From a checkpoint of a small transformer trained on Wikipedia: 66.3M parameters, 8089 steps.
Each number is 128 + 32 x the weight over its row's rms, rounded and kept within 0 to 255. Layers, rows and columns count from 0. Numbers have three digits each. The size before them is the row's rms in percent of the matrix's.

# o: layer 6 attention output (transposed), 768x768, rms 0.0242, rows 33-47,97-111,161-175,225-239,288-303,352-367,416-431,480-495,544-559,608-622,672-686,736-750, columns 384-447
# v: layer 6 attention value, 64x768, rms 0.0227, rows 33-47, columns 384-447
o288 101:098130113138141113142114150106115133121130078149127098094170138121122115186136174077153127096082122144150132113136154209135168159172167164096117108085120127171134158169095152122102128128159112
o352 106:119111129149107084160127070081102117126122104154184139063159085162171115113096165123165161112102148134197126150160170123124202128165134106123158160100152120142150094153112101006086140105046140
o416 097:128104117101155123083129132151150145125125174103073132097126136133199153124173113098128117162119111175118136115132145100126187121112150141090114142095134108110206137133099136057081078156116164
o480 114:122131114140146090107144210123129141196216115070110099149122132134142134132095131168142165110121076096116128150090112112162116157111140107202115135124153125059132100124162115114133102152047126
o544 096:165124150153137083118153089168107092133157112168174120102154105118200108126141109118124173148119142127099153082121111099102180109178163080176135096093192134087130113108144135010095104160056153
o608 110:132088161084156176127114114115166102142110203160078065102164116124162152085143130154129084148136112136137146100154078155084092135131122136116158133131150168111109172098115194116096137168187117
o672 099:146128149135149108208115157100174145122149141125166109053129172164145167079174089197093104077091129135174149154143134175166204151172123178140142117102113096162104140157068148117089188174082117
o736 102:070089103120124146089076132175161160184149212152106122133158132135131204126103148124157197106111101129126082161157169086143125132138079076075180127109096151154178078147159106169082053121139128
v33 101:121095123066137126156117130096135095135029108176185105140154089116149137154120121180085136121081137145106095168125087173196143165110120117124077110144168142099127123170093164058136128145097164
o33 093:137116134124186126079136124106150135119169151117113148151112159126140090140147119144108143102129157105172168101122145097143116115196101146114055143111095102134177107093136126083117112242156100
o97 111:127113119134184089145133174162123122145104107103127101121098155099083148164113175085184201172164075124199131192158094123144155183062175117172081136138150176155148163122079150168122077168151075
o161 111:091146147142142151133175124140109168105048072144085180151140098123169121142100123079113126143148194163129130107092070088113152149085129137131088084181149144141152084165118091057249123175137183
o225 100:139113140166085072136187138121113121105149135130055144132163102159079155131140157130116119162104102095129099085091179082091150050189172120074169095095077128092132178142166155131114162169161121
o289 097:106143147148092139085153221157126161100140141131135110094059162076101138153135095123156192133131134043094116145098139088126121149103105092178167127134196126108129115124147153118196105105178118
o353 106:070154137090188067125126237166101099121120107143176128091098148106082129166042127143146191117124156082093117190128137059110114167083078035189115071178126109154114094134061178151130108108110161
o417 094:087194102101133144102073124137141118181107140128108165113133185143108134090081120185114130109110114120143080151119181141112142122148159047135124109119166163158119102121143156148169085155131145
o481 090:125126146074134088197087110153104143185117113105134042113122176116106183155158117152137109117130088058102121152113064118114137093094130128095176116125141086077086117136071122166089200144183087
o545 101:076158075124229104104089159180124144102097113147169177113153152101062142152078133112128230120153129087101130133162168122141078165074179139147066129212114117190126119054081163115124127139123144
o609 105:164121148139189124108123113137082133098090073169125118145102075142112118124154146167139109081145188142111162056127107178137124072122096098137114096064140144164094106172130114110117161147163139
o673 096:125141152096143128076092125145129152124088138157097173149129113093115153178118099155121179122210138117143161159134158174130164154154092104083138062146160113150118122077074177109177125126142161
o737 089:138131157101116110117098108160147155145190070153112137176150130133151089075134115178106135095091156106150042119123129120115181108144084116146096142037129158110150145144143109160142109148105150
v34 091:092113138156152122102103116096082123086177069137184174147106134162139201124116135099121121106150114173104174186146081142103181056122126123131136125166082127146158119120131146138126073083112149
o34 102:150175181105128205136122137065125173122171089117151120106156107113129144185068110141124174077105111111193133075181142151124112139133157179115122110090146148104091110170135139168169153160116083
o98 091:138085149123100107141107160113126093087110118159109138068065158157163109130101171110111127123171138182122110107194022113105090110150131107136118094082150099129134151224093170118127159131130133
o162 091:121118122160137131137203155149067153150146111108064162145125137204175128181057150077169131135144157175159133148175136121166154127088118065078075125152082149125118090156147110106173124158103118
o226 098:156190083085104114174151123076200127152105106085117170122176112123107181112097130157116139189145117092105118111150187130141085155119142123146143171059106132130117130118146160152148156116130120
o290 091:090148062100114092074112153177190180155166154160123117136130165108148137092214133140115110132167153137127109117082141144138068179167093138107176125130119160130176148159127137091134087131141149
o354 100:110178149150104125115122191176106159082094126065113131082054185100113133144166149138104071162197172101096124091103082125091142121129066113192174113174097133071126154149064143075149117104150147
o418 104:126152108100167141125116154097084158082145106140124101123163109123144130136119128109082212129096169126144153068147095159137129108087168134112142125136094147081113152155135163125196185145151137
o482 098:153134136133109100133144142124081127122116122149121123115067145134122116105169153111107143082167121077154136092163099112141151115162156163119129101119142096213188098188106107113154130111159161
o546 092:086147155129099123132108077142105115084132116136120155064073209154148105149090214101071138136147119122134111095090124170117096150127118150162155144096120061145168155153111159128149160099131099
o610 096:092141175094130122135145157116132102130110127103163120135139069103125104167111054109096171076168095099151177065130145167130129097101171149128110177089153151067099112121164160175147115129173171
o674 086:148086121088133111046114172162088159128165159142065149138130106149161129157126119085088163113169122111127176074160147162131133119121125115158145101180138113114162084191176159069153114131141156
o738 087:104130139117165114132138116139127095086078098137112139108137129135123055137156186119121148124133158082142174088127090181174116140094142187149108149141121096190136147094082152050149141109150177
v35 103:065198110166126123176115152198161206130122142160127103113112163159095121068118142121117126133107117090157095119085100080104119117091151118117163156085178163098203097129118148187140077090105115
o35 095:112102071127130061117087082180150054076116146101189148153146119116138145131171162153174122160090085141146126155125149153148136104115108124143087136121088146119153059090234158216142159097134161
o99 109:121193105145085109126117100151116116129116118145150099122114113105092123132124090167173090109154145112126128147166162113150136132098124090090151113132060127167141086154105092127114180105129144
o163 102:140114101128176150169163094208119130163099157129180118115117178164145106112141147132125126099162130029128111119149108123143123206153142131093115191112154134113141131086116127111128187177164127
o227 111:122138126139192125094118128098111115161132086078077186147116123106109126156178188071153113158118113109154161160118127160115137116153129129085101137095162123121104123151084104134090127102104130
o291 098:157118090118153150128123071131114115130155113113073140194121178154145181076091127161099121137100143187097117132115135138156090145131089170093123114127080132082094178091152135114152152135164154
o355 111:129136051089073181115125073089124166086129153154101121154143099173104145071133107130136111189157127129094152090089129124166159123156134124090148157134068133192150181117159099113135125137123135
o419 091:144142077150139160090094071089120129117146129150093166139069131131176168137092163181097139113151142127145114161124083104134108154140154155059095113156031165165125148116165105126226154183130062
o483 102:151195098111106155070155123147124173091143105127143167132149083157071164127079086130110126145143150147188139152145110140121134083137131107132146151162129147187189156158122113154146095111095165
o547 107:123143112133107150114109117083144107098128132126099131127082119127096118123117117163165091163168133186119137137138086153153153143129134127067157129144113086167108137168148111163118086173161123
o611 097:191121111105201164188133110114139087119141139092118153160174154135105150179148097078119111189186131116145124151171090158119087170123152118153146157145160132103081183106126154164140128139077118
o675 095:120126118165128104155084112162069144105103090102120117166115058081122162090174117135141118144103137114178124113064073141105122193075097106127120136137129136114139123189115122135103110210174107
o739 096:148119152096094104144118098116150105143082133078097156151132148058134112151155109124078154156138102088121163118091098142117136153118155122124162094114163137164114183139104147053166127134110191
v36 103:125089158099074153181070132172109179150120090177081152154084116124146117108115139156156102139140157119188174092133168072156130150131167091121134107136118186204143136096090130129108134127117161
o36 088:166092158123102133163111110092158099177096074169147136149117097120093123128146169144110145100153053142139113080125132095157138142133137176146166148103118159135119116122149138161174170138154096
o100 100:105049099096111143147110149128116232123088105136080134115133148147132123130216148125170140111114119114126096158100177106109115151135132143143163130137201101088196203121065137011127187141160120
o164 106:104085093135121119080134095195114157146108089136128055181130108139172185170166118061111116168124144195110137157158155155135140067083068170068134070124076145102144114187079143164138125105136149
o228 105:155150164153095111101190116060167081080155139147149085053204099117125105141118136098133103122112154119107069189077128134154071142116163135089143097087107130199153144119145106130131134117170145
o292 095:098105149139090108065131116177159104161161138152183110135142175193068176141125151143110110073198146148122119147128122108105173081109147124171161111187135126123083163122171102059085168125113148
o356 118:127100118086082132088094133152148221095128111155137106153154174161132124114222072138198115099128121106101087143110105142068151109140133165161127112156171161110215148164082113113103167126136079
o420 097:116114128130096140102111074179096050138114161128155132157168067179106139120143085118092089071131113169097080112150127110098121112103174129098115181183056109066062125128159198151118138083105165
o484 101:139128047101151094165165125094080151090148135123131109124100150152123079118087125133145150124082098124149092146110153147104167130138076145183135140116197129127130129097145201130114163098092190
o548 107:084107078080082150115113134162072229148114123145117101118120152181096112163178146137142119128082140132108033125163179098085117134121151152184168127126234103122185178192081153103112201096127127
o612 109:104139149114141093103159146125132072136082081108096127106089051126074176123134176129081144066158150152106168145114185201098140103071151131114124097114123124148087102159099098099129098077075212
o676 095:120058133151066101096152167145116078179163102193164144133169122199064088091080204098144170044129145199123148109136136113100177142133111141157110138102148119115091154154130173107079110103101149
o740 090:095121162128140062154133131158111090107165114145128225122133096142131100097167134116131130095172138074117141085042075092148112129105085178125164178129096136192186113076134137098160154098138215
v37 104:143151171117143166120163182146147118108182127100121202144100096158108107099099135109105125146157118103173188125118150175156148139103120144132096167147141047137131150109093073153147210156115137
o37 091:090151184094136139130135164102138085116119158111157098092177184098093127181131084098089137122174124111124077151173124103120134105123153149112153113178128153070102124199142139095118150170182106
o101 116:098117127148062137122147052136158073121171127100159134125100165164139097087190156146065156048122073136137139108145216147107190072122114187122158123099161116169145099121134112156128038145085089
o165 100:142142120124153133142144156136135138070123154165109071081164134146113095077140141150149146168101143137096148158136148133099148140118137153171108099141101146133180084071128075069171106157160105
o229 110:154114108136121143112102137067181166116119132187117107154151147084085128124157063117168102160191150187100114169148106080112108116168163111149167110120125169121136142116125139056136108146189114
o293 104:097176056123161119130107089141127103128097162093146110095142174115143134128092172140096100136092111141140106119134133123147106137064201136115123163123128107047141089103151139078143116118129098
o357 114:117147131170107149076115123122145116114132155068167108167136168141141148101148138129127116133116096145176064125144127117190175104058107128119143134080119131060160084151147116166086129139132103
o421 098:077131089129077154152140129074123125136151135174129134098099103167183100132107176144076113124095130158141153035156154117120126122089142126161060160162081052117127081194140168130127173150168118
o485 088:138110181173067118143126180120087153126195106064141156109106124129141114123138171120172149117117122140101113128172208120089117110181069140200044115135148102145122099072164134128106105121106099
o549 104:150144156139088121125093094139151117104138115128141120170116201142145119119125153101106105121113103141126113137160167109152193139115166165151094139103136107102076137063160104125120170175125057
o613 102:107151141150171144161134144128104102132107136159111131106071123093134124130124153135135133094169118142136113160155103086091147139064089143167091103088123133078135055198125135144149113165124136
o677 096:115138061065136170112121142157145062158187102137168154094074171134139146122027096108168105077194141150174115103193151080119144142151160075143105121148126119125076164162155145149150118177150186
o741 096:081154077146128081140138159073135110122123116153187107184095143140050153108126148154155113092136147171112128156136049169128162124125111154151115132114111087082147125060107172125111094115123108
v38 100:176119071158149095138187182114100095060112129145176122134128098084053130151121154129144099167172137086172110128120077193051148172133119172161149127198128070149166150120107138153115112142097108
o38 089:142150150135126100074149106147178082130118139089183190082090138137106131140117160131124081096157099160108170120141112133157102132156125130101116141113111048140136132149110117156138069129134121
o102 106:100108114121143107203123148119108159166105129135075144133125150178107143136097148118148103107050196133037148096160106119121124100064133088149096085116158164138158122125144169099086122123085115
o166 108:099202119116109097190187210156134051070166163134150143079130149110062117137126155113117118090097106077143140155114142091045145156148094112165168194184112030120153134103097150074117127127129143
o230 103:143147122110103125126071069150096083146107141184138116161082111136088050092104177141153176126116204174134138170139147141174160158124137143155153161124142097119124122128154133079164176173141159
o294 096:146164101108095110137132100084157136118132133166153134178142092137171122122168125182091140162130131156132131128164163079092109074179207141158162112151143130093026182058173111084134146116144185
o358 114:136161134047143149104176159115100128164144074179148177178135149123103124125082155110180167135110175142084071159064145086135100113110142080140123082121167098109163105157087198109115140131171134
o422 091:117122150072078126076164144169160117136142116085145141154078132155128103092135105127079104141082081100118132109073140059117134141172116136152136120132199084123132122105152206121113065165076168
o486 088:087149079121120148149097163145099131145128150144103169126111149157120159159119113043100103116060160141122115097117118103120113092075093094097092079078158125106154126106073156151154157105141108
o550 108:169120111088188132148134115109148126129119102134117110175120175160050174108128107151137126121110127097086152111148105115142133077109172153163118120134154166120131113110147108116050133109053058
o614 108:172151136091140167151146133073074115162143105151156122142091088124123085140075150095113142058118105163120146157109123144133137133099157133095112126115168147068123111176107082174124135180129148
o678 096:133157130124178093195157147082179155064118092150098094144125112086110101154188152121123112085124110144127129114119123108149110146130145194125082093082129122123077156107164113175136119163177095
o742 092:110161166163083123122140211118109145138111126147128174146085122132144080141130106139089158101125131098179131118077120063109178100138122131104120130169112171068149094207169102156142126182095178
v39 106:134146182126135119121080108120076072168129176138108158142159042123142127113160114092177103109095127107103144102089174094119126121144142075141166079143068155158087108114131160161149201164157167
o39 092:155133143107142104169144149115104129152160104106086119151143144186128139148089104145111147102163095110143188120136158114077152038229095115157147088120152152143095127135123111088093127158082158
o103 111:170116117119139169074117196113090107124102125148160122108173144151118135133086133122155104117094165066172101146155127148185149199126175193126137091177112107134095144121139091168185163183117109
o167 107:143158139154130075134141145099121111117099139194141121149179120133128143090046125092129104152102127134109148128150116197131250140090134126106114086102110130111154093107183121183122103105138147
o231 114:143126113127138089143172150107165122036107181070073108087130176134100157121132148137082125151147138095101157137141148124127120133110157130164186136073088125145152119131180136161144112103135110
o295 107:146102115126157113117145116142194098117199159145100124079150134157132089119136137123149077166150143086149114110104100091125167105158098088073155170092135155103187104103142077071116081115109126
o359 107:164120058125209156092115143136176136104112156101092088096143141164178138111147089138067105120064122132170135090140171139117095117152178220128128116128156147112116167058086089088115107141074119
o423 084:054097166087180095110127124096135091125143081155065133127174132138110122117096055128150131112150099129130122081079125103120173047119140138051159138102126154091075124125125113151122123107128166
o487 095:138172112117159160123125124047137116114102066111098117132120146186146122104151128172071064085093175148087145129124168083168123154129211145072142157208139127194142135125100124070153131155111118
o551 098:175114095132144135068119179151115179124103098187185119114159107168178111142157108135150114095057110087141100138092188128104119168146082136115134103150132125099184129151047151173131096096142146
o615 112:106135140110113079068103119183112145133131091131134156087086109131107083158106078150163179145148101089125168074130104139083154091184117086179111178129166113104172116096184154129143155101136108
o679 107:147119156148104147084119107097128132191119148125130109082126158154144101157158086138100132081151119120181130130106122116132152035159078131192128115122177164146139137115126162090166101141077180
o743 092:098153193123132066150142128137114101054119131143088141149117168148106108127101144129095087092189128096130148141085100145142127140075132166099125129118166142102122089066100079125166164109126133
v40 100:143061125104141107084139146145098144185152152110116129119146169183094219071166130100184063076118157097077097156118130166101185165133160086136140125155150134118137126148128103115152092092124115
o40 092:094113094145109150178114094193162099099093118141177121122171108101096149130109212094209150194070102117141105165103124186069144101077124115201129170123083113148133148126094155178067083067138129
o104 113:162070113163072125081161159165146083117130139139124077103176146136148173101160139083156096136044160126099124090096112171102143198115160095143145129182086080123125191136201146151148103110169134
o168 118:180178142124074081169123149103128109113107125135155127129157160102130161064130122123167108168121126158097144122117168199148162107096140133184139147144106073127087096097130122175124144179120102
o232 109:159078141180215136158089151122086138149141128128146144148160119099213079145120105140106172145138136131204134161187149054097132097142105139165143161118153141157122119133081139136125161149102121
o296 097:152195114140098117137145092146156069166156181114126162157148139141181120116151090185136150144137104134152097134127143127198106152118125150136185099127086164088054108083164107101113143160120096
o360 098:216145112102138111130167066113098125144154141123132108164189145180123156118146086153144119121083118125101104108170151189204128154121167143140145120140110122133074141105208083132104126143104091
o424 097:128162124128078170166168084084102071164130102128193149123133135082127141106130119088087135153157085183149182166154116148165132124135116115150133073094107145113096144097114129126130125087094079
o488 095:102124091123056095065117164114124222149161130167150094108087143174140161156215105103123172141137135155143121114183052136137127180182113072150149132133128112203199157147161125102093117138104151
o552 103:129155127138092130141114119118089130159132146114126137120126097101107154109099113160192143119163086142093102129125094145132167140109063014130158068102133147087127124108135159134128134126065140
o616 106:112173109131135140199166142084129139109155124123127099131161128101139090077138132132162121177071155110157108184113138086135111133087126100144089114117108094121092097144076111139148137127100092
o680 093:112132091132096170180142071128112153153097073100150116171116163115136115175227154105139120117094132134095091097134078116174126174103123094147103071109093086096123127166139108127121121135113153
o744 098:139148100182122131153170140152143150098100127057146106127109130098115100131112133088125146130099114142109162165166115115171075153152099152147182124157111122183086113112038123069177207078120078
v41 096:162145134129171161181141151114137135108166161081130095107097123158096099151095120159113116135175176117170115126155110080095095174157123117103119093044159147178115136102151140125074194147134159
o41 084:101208071085141136078144074137088154149082141125145076117120111122195119159194168130092121130117139131133129136122209129045097098136090156113111075045105164100109089133062136153091082069191180
o105 102:110127093105142071078176087092123098119158166132132152154133120162148108106104132094176081124121170170103109086164095113164126074155114112111146130106130136124129084143116136140077135179154122
o169 100:132101191132120176173145106125095119176135146122136126117115156108141124117100120142134139137137089040169095118112025119142167133119120125135085146135183160098130200134111113144135177146114121
o233 102:129139159152095132148099148063155189170123073134120098084107102117106111140233169130135130168131084163191124157164134148087128129107189113188144147089114141088091118089133163099183097056171155
o297 097:143120106084135146085107078203141166210121100115155160170108137132145147101158190120124142170093145083076136098114130136148147059112183119134079152169143092115085162127117138160111145154091160
o361 105:122084070146094164063131089139167166175116161098129177146121163154137116159125107100138106163131133131131133083100074134119164101160090086105141150186183114135204170149130125157110099175078128
o425 100:143128077081086159110120164119144092195117106135127170136135098104090156134109144139130121169094112085157106153136129129117143150119151113132106132167097142101126175124180136204183128100124099
o489 098:148183111133135105119118153071130170153178120112219132070160114117172108183120190109152146061110136151094093121149128130162148168140084128136152081211126121095120138171123133103122147148123136
o553 100:092124093094152116068155134151129122132126132097136145105128135108158083069125166155167077122103153138123132104110126123132154114157133093087129093112144098134162134171129119137039126114163116
o617 086:186128088107086197180115138136073101111153151125122124130155138132182160106183182164077078146139092144096125190108133131091146121074108079074119179135139126118113156151111131165128133151187125
o681 085:075096130158178199088104135097139127151139155119122140139097143109190144075172197119157106138105119087106153110177114148172127049144193101098068104088105104072123161138150128117130052169086190
o745 095:148132164145140131116169134146094121082096174141168076112182150085099100155180106143165136139146133111130108150119187182171175145096145138110170116153118143114064086137127114126145113090165133
v42 096:085168158156094159136158152155186107124097126135187135110120169108156156116135128141127180129055103107134115107095105183115084094153111147068132232067111100130120097189099086201134068083081141
o42 094:115146087155148158141102124084089195092171090157076078105092121144152187122077137105144098109114147123131161186151215158110101087154132123155124070134158175120105175134136162176100196140151121
o106 104:139208135152062110165126110136141137158054185123188107126106115141087148129123127161152158114126121158120132109110146128101089134201108105095189103085168107137119110180021095196095188106132136
o170 093:176130091130122130202148123058137101067160087120159144136141149114100036122111162155154162125130144078130131181065130116134140148120130144142079130105158175180099154101146101141108134132091064
o234 096:172167075148147105094110137099124111156162076146121158169114195132065073166105159136076120117085105101118218139077154133116162130095152103159106133131116173155110192123140158171114155119196101
o298 090:114142069065090135120043095143109087093142125154132161122124136105078121102068148099080135141125071156108144165144044107197115113151124136067095147194128070097093093072118181182150128123135059
o362 098:162140127137078150153047089155130124109144157071147093169214084126130164121098115123062136116121133164091161116075118136197139125126047142126206124180108095201104146044088087144152107106117178
o426 094:148092062088103096148106136104180120080180126149043136145127162152146137140101185124117066157168124137146141150107128137151079120147082165117128072164106163129123156114145085166151136170105086
o490 095:139116114131045126060164137098171105114143134143178132222153061105137138123123165096133141114103148155119150130101119143085118215147149128145138118156127097211194108060134073163125131170164115
o554 097:127191138093091177111125157099122111136143201087108127122174044095168149120057109133100097135171141172103123095063149112127112131107110096053147103189156126126129151172138179142128141120124158
o618 104:190070130146135138153105124086100119088168124129148151130164154133110099162054160102126136156126107124139124139149178135093124089121140150172078148148124149120121175117162206238101125159163107
o682 091:103099107145106142148076126140150132191167185158105138067074097125090128172128139166137088140180144107204161172081153097137135100152072063107210132157193140143106158120088133111116129090115133
o746 101:150102128133142103153156093111134098090144097149093087118126184135076054156142130146131090108152157154133176158100133143170150098118190179162119091171115156144056156061118149125107141138162084
v43 100:161161156120091129108187108120084068131179124129142124117125105130118072091154151147129095185170145129153073105172132172101213123074109112137145129161166099144127094127123055099128160109079155
o43 091:081111157134104090131135174140104168116165107122166152160137207187113192135111114118113154121111081170122133140081112137132138190119110117103165134130130093139129078163114108145124087088127132
o107 107:219163130159116075160134086158161097146148177129138092080163176157122049140119155118134069090139107120152125167159126176081211142120089150115163130179086090136103073174201128150138146146121091
o171 105:168162164157151076120169140145104161144106150221102139103139096118118162122064140143172155132119151170076111140112134173135158125101161166116134120159109070129183089131162087094172116138101140
o235 108:123125128103179106197136137100089127141124141135118186071121127110140164129069119146167141120129134148173125116105109123143094134151119129148071153102107133086133174134132167103165121112111165
o299 089:156131129137143150167072137115142097130083182176113181092131118094146143124143105153151099113147079138141148119059177139093088139189151195069112149162184127068103167106168132106154130091125050
o363 099:126140106136065066186133110106123120167124087070151145134143095188079094142153161164031163162130122132126156124137174152121164140175131148131152161133109100131126111119166150144123145153118164
o427 095:123099121133104144108092140087145181154133166117153188109154082145125130110111176190082119108093139150171075092129156162123068198192152162158128148129097131124107156096117167114158200105056107
o491 106:142104108170064168128101119121156139155155145099117114140114176137113140149170189087094121192150139153131137104125149095061127141143086142090146132176120102122181125097112123090127159150160137
o555 101:105132119152107097174098056118107171141168078083142094132133122175161097129158134133077113112112113133113135148145194178153137123147090137044119112137151078182118109138137137145101183117120113
o619 103:111189117105126085123196107081093151063108130169127127144089100108136147130118099100127137079107142181083129200090208163104159124087117093097102138127095141138134087141117095086101138126110127
o683 088:069138155057113172132107106070112110111117147077112157150162095113179190149118127136121093140127108161160087110155171073078054117198108097105108140130116114106101151157156135094130116110114160
o747 091:109132113163086116072154163123109135129130153065092142130200139111122140115102126126146170149075158153118106145115142103078092144148125130134103133119099077166137182136117105139127146152179113
v44 095:163148215118147117150124166136124140156157076088094166131095099109122148093131117137116133166168174179166169090117141174099037122159100107142099097144136105032194127176140143113142138090122059
o44 086:134138154057118127195089157075144137136138103130140097125104138113105113187121121144148121040166105174152178084143150113153102139131060102117128090127126101145091122132167133079216129128101120
o108 105:085102127180111132122152153128111143148115102077127156146115131100174173121095136140134165162161141175129149119128118124134192085124129146141114144165166158119094140106113077099105120148087070
o172 103:133119093109130120077148113153123091128170130171164101122195135113126050133108086113166126140117154125201133143097111084136104184140137141096103121171114148099121112152124110119123152113176120
o236 101:156163088131094099158115096122126148135148214123140050122164140146123131166113153107143052124098108112111164148152152144162159160077115125093138159148110056148150110132153158134118135092125150
o300 095:143103075107108128189108120112113115093107128114136117123163151143130045137114155139118042170133129131128132087129141155162137141122191164093139123152153135138049151138137159123136079130157129
o364 100:119110120125088139178154154109118150133120087094158093129153172139136146089132179162186162111129148127115105088092112122141132096091172163141123146098150103172151158128091136101091108101160098
o428 091:139057118116100152141132180157116137094155105126101098129112164184110075160099156105104108122125067127115149068110110111103179136097116158120135152134131120173145128131167201137177154149128108
o492 094:129094120158088136194161138128099142078145149087112112091142158120127154142107149142124090169111138027093133182145090132123153018109117158140059134095154161097091127084115157131101114114087127
o556 104:137042124172073104166124075121129112133123092075160174135063145141140129103127144112169139189113150075124134031116094168093189062119194149175178201153154163190071169125165039093104117151077079
o620 098:147119173096104121102065092095164136132129144145134180137104144135093063167040109137090130092166060102113162087130150132121177114123165158080128130156150123066138136156126187129114169143121189
o684 091:135154129147162108140100142093116171084157089127124111122056144156096117136043131106097157107156092109137214109116155140120129127138119198120090196145119118178129111125142114147132219157105121
o748 096:131082116169076144125066122113104115138179140198117136137091091131103088192120150134126165061087087074147158157115151133135172084139109088138123137113096152159183116203146163219100075109086193
v45 099:074103209141112118132148147098121170162075089106166153151134116100099135152060132131121193100130122160122099206093165086102113162095083084081088156116163199125192054161114107189157118117124163
o45 096:153118087074175142076078087155091100128128119106154093186175105185153149096092100130104117170042076086113116132105123174108178071144169155132185126104129194136129124101131115160172140151159116
o109 110:060112126194130101153178172099148160130057179113222118046117092122124132155124131133154111107111167127160082202147042099101051104148128123158105106156167081096110119236098120183162147150162089
o173 088:128157112194117045085194054147162057117174081116224123145119172156114088186137132085154084149181116087161182174166117153157092106126112143087081125113098150176154173138157107163116145082182096
o237 106:175112036174221142094137121116183088089197079085137159153150165169164084145154092215115110122100142145130118132125203129134096103129208148129168120055073136127133143085169178177148153101139132
o301 101:124178143132112048138144103173125117125112149132113102117129176090112126103117106102142147131122097122123100141141080104124197102096108110087185144167117133089108118133166113071156132099127128
o365 103:084157143149114138187122117119134194140099193080128087112150103142157125131133092160086149160102169147163127067134059128155167116167166120188166154085143181176065144125143079098101175127190121
o429 082:108187136147115100172109154112074087132094147078133109077152118092138087129148134082101150180159156138115157170179147180153140087134112175050144109129114166189116139179118080109111140148181111
o493 093:139129074150098096117085167074131183124137144185136105120119138066151118156134140168078071088092152153038146112147118151087127147164166095141143118171117123173166150131115164080165141143128133
o557 102:112183158128104126141110185086093160108055157113125080104190071090132144140103137101100132071087138169151089111127090109107102118101090118110138129156153120086127149186112182120159159076158186
o621 102:135155171114129186095146163120118122081235098093151171140118159126167102131154147071139148084121086135084140110082138143067222120080100073123119130136199075143103121131146147130114146119135143
o685 092:115109098137047137149115094122151142207086115112145100191106126118173089162154123115132150135101149168078148105082153159114165171077120040169155116098131149153127168143156093042175094139060197
o749 095:173158131166129103118118086148141141084145053155130095130102174138111101146171131142159083127142091116069155149126103127082107142119126110125158113152115097148129113081111203032149154120129119
v46 099:073136160121145125122134104153113102152123144106113109078149167089121105139044117151175099111180093133106118109116136078139095182127110125097131134089158117130040129087128157168152117171119141
o46 093:098185155153160143072097100120124113156156118128130121117101120147123118116128052076103082077062067109140141139079161180111156082150138178112094121126134132109152112128107174158141128119154117
o110 107:137151151143094148113152121154190106136055134170091128118069110087051153128098158131140113106111132087054110152138153153100113154096083020095252101084117120173194127161102090117078104175116126
o174 118:201100113140140144164140133162208068109133134166171085127152191131137109142186135174129101065100075041137101120121124141083125187142186089182127138129131182138148178105155093132093137152150116
o238 105:122124092137130171088106116186155171134133088159104181191092100171116130124188142158150109115109090123085165130107193185134132115098128158112156127112129137135135177130080164135134204166164116
o302 089:149159169104043129066140144128103170118107106131109167130106128096130112139136105108166167181088093121162106120124101115110163104133106113139125106230117132104120132134163115115102159173089111
o366 098:108164175166118154077156155130098135133097198126088132127081140103118170159141110151173112118123139061070117131079111105141156138156074071185190139156156158213192117135181126114146107147111141
o430 101:168165090149099145124140142096139117120072107147110070154134146156129130086139132116087145153110150133119101183105097148108145114152134107119129117188132196187132145122134103137147156138126086
o494 107:161168141158119098065112154158118184143109167128127149115103101133177131219086110159115164139150149144111112152148152158121122146138124093120119058118132136221145161113145096103177131155183140
o558 107:124202168178124140152135170146156096097091137104063129127080129088093146173143184150090102170165118108078107135119103128104120131166082121115128121094127100150131170196184135104106088117112167
o622 099:173101147114114158129106133131120103120163145123167129133175176100135066140161146071075155138148091073192124134155161121112145093171158136169116182162129064098082147126130184058086114100145100
o686 087:141125114111088115089129198095106136128156138120061085134102123093234137158112077115095141141102145078064106095112179116091121116157105110135111081132125153149124162114158178194159151203166136
o750 090:167138127103136160072061133173131130093155078130133073182139122163137085126187131152087116134105126159091125090143124119143135122156170139162150121161045143105088115139161175121086169161125119
v47 096:169134130131070146127118133087162091114064147124156071143153115117165168140080158185104140154158092140148104124079194119083169057134205140160141130110160090134157148091185115130168140138177145
o47 096:050110152147105124130099153113114197101082095112114131065068172147167170117227115084169149083168148121046157175153164133088134139105054144115096132119149076142159098104085145100084119062166162
o111 106:148128171094094167125132142147093129113082169150127156160091133132121176117094138112089127163135166157090167068156083132117100167101117064153161094134159142068150109160151166155088131123156196
o175 098:090093123097134104156077193106205099114148152120138191114132130026086139132133162079167145146134160088157091143072106125086131141159133107126073128162124088158126129131138157141115090119114065
o239 101:116088157132149157114123138117076160164101140184118127139074081170116090132118123111150151124106148129104108098145105157143130136091089107113182163168180125094098139114129086122158133096055112
o303 108:149105126054126140145082189145102173088135121113121143133137120112155177133117115069111107154115147142152154088114150141146049094149135128072145146176139130164116145113155141165164142131125134
o367 105:141120148134086141129117128083104155105099105186109139110122121108138170167110113091108094117128101175101111099112129122134086132135102100128154116163164112157142104133129212139125112087158173
o431 093:143116112065157168111141160167212105139105106092107171179109170070115132146116172104123144141126115109118120150112114080103128188133110143123089086165161144115157159138130123129080073173130142
o495 100:159155161146104162148076179161102151111140118113143117176151139176110158126130109080117117110123108090149101156133034131191094166099109158140155117161156103083142165197134095190051116209146147
o559 104:126153158044105139091112132070117097077135126122150161135105095066149160092106100077115111114182127157103131097108130101147142150112139127117113088176174158135143091109174179144110090144122149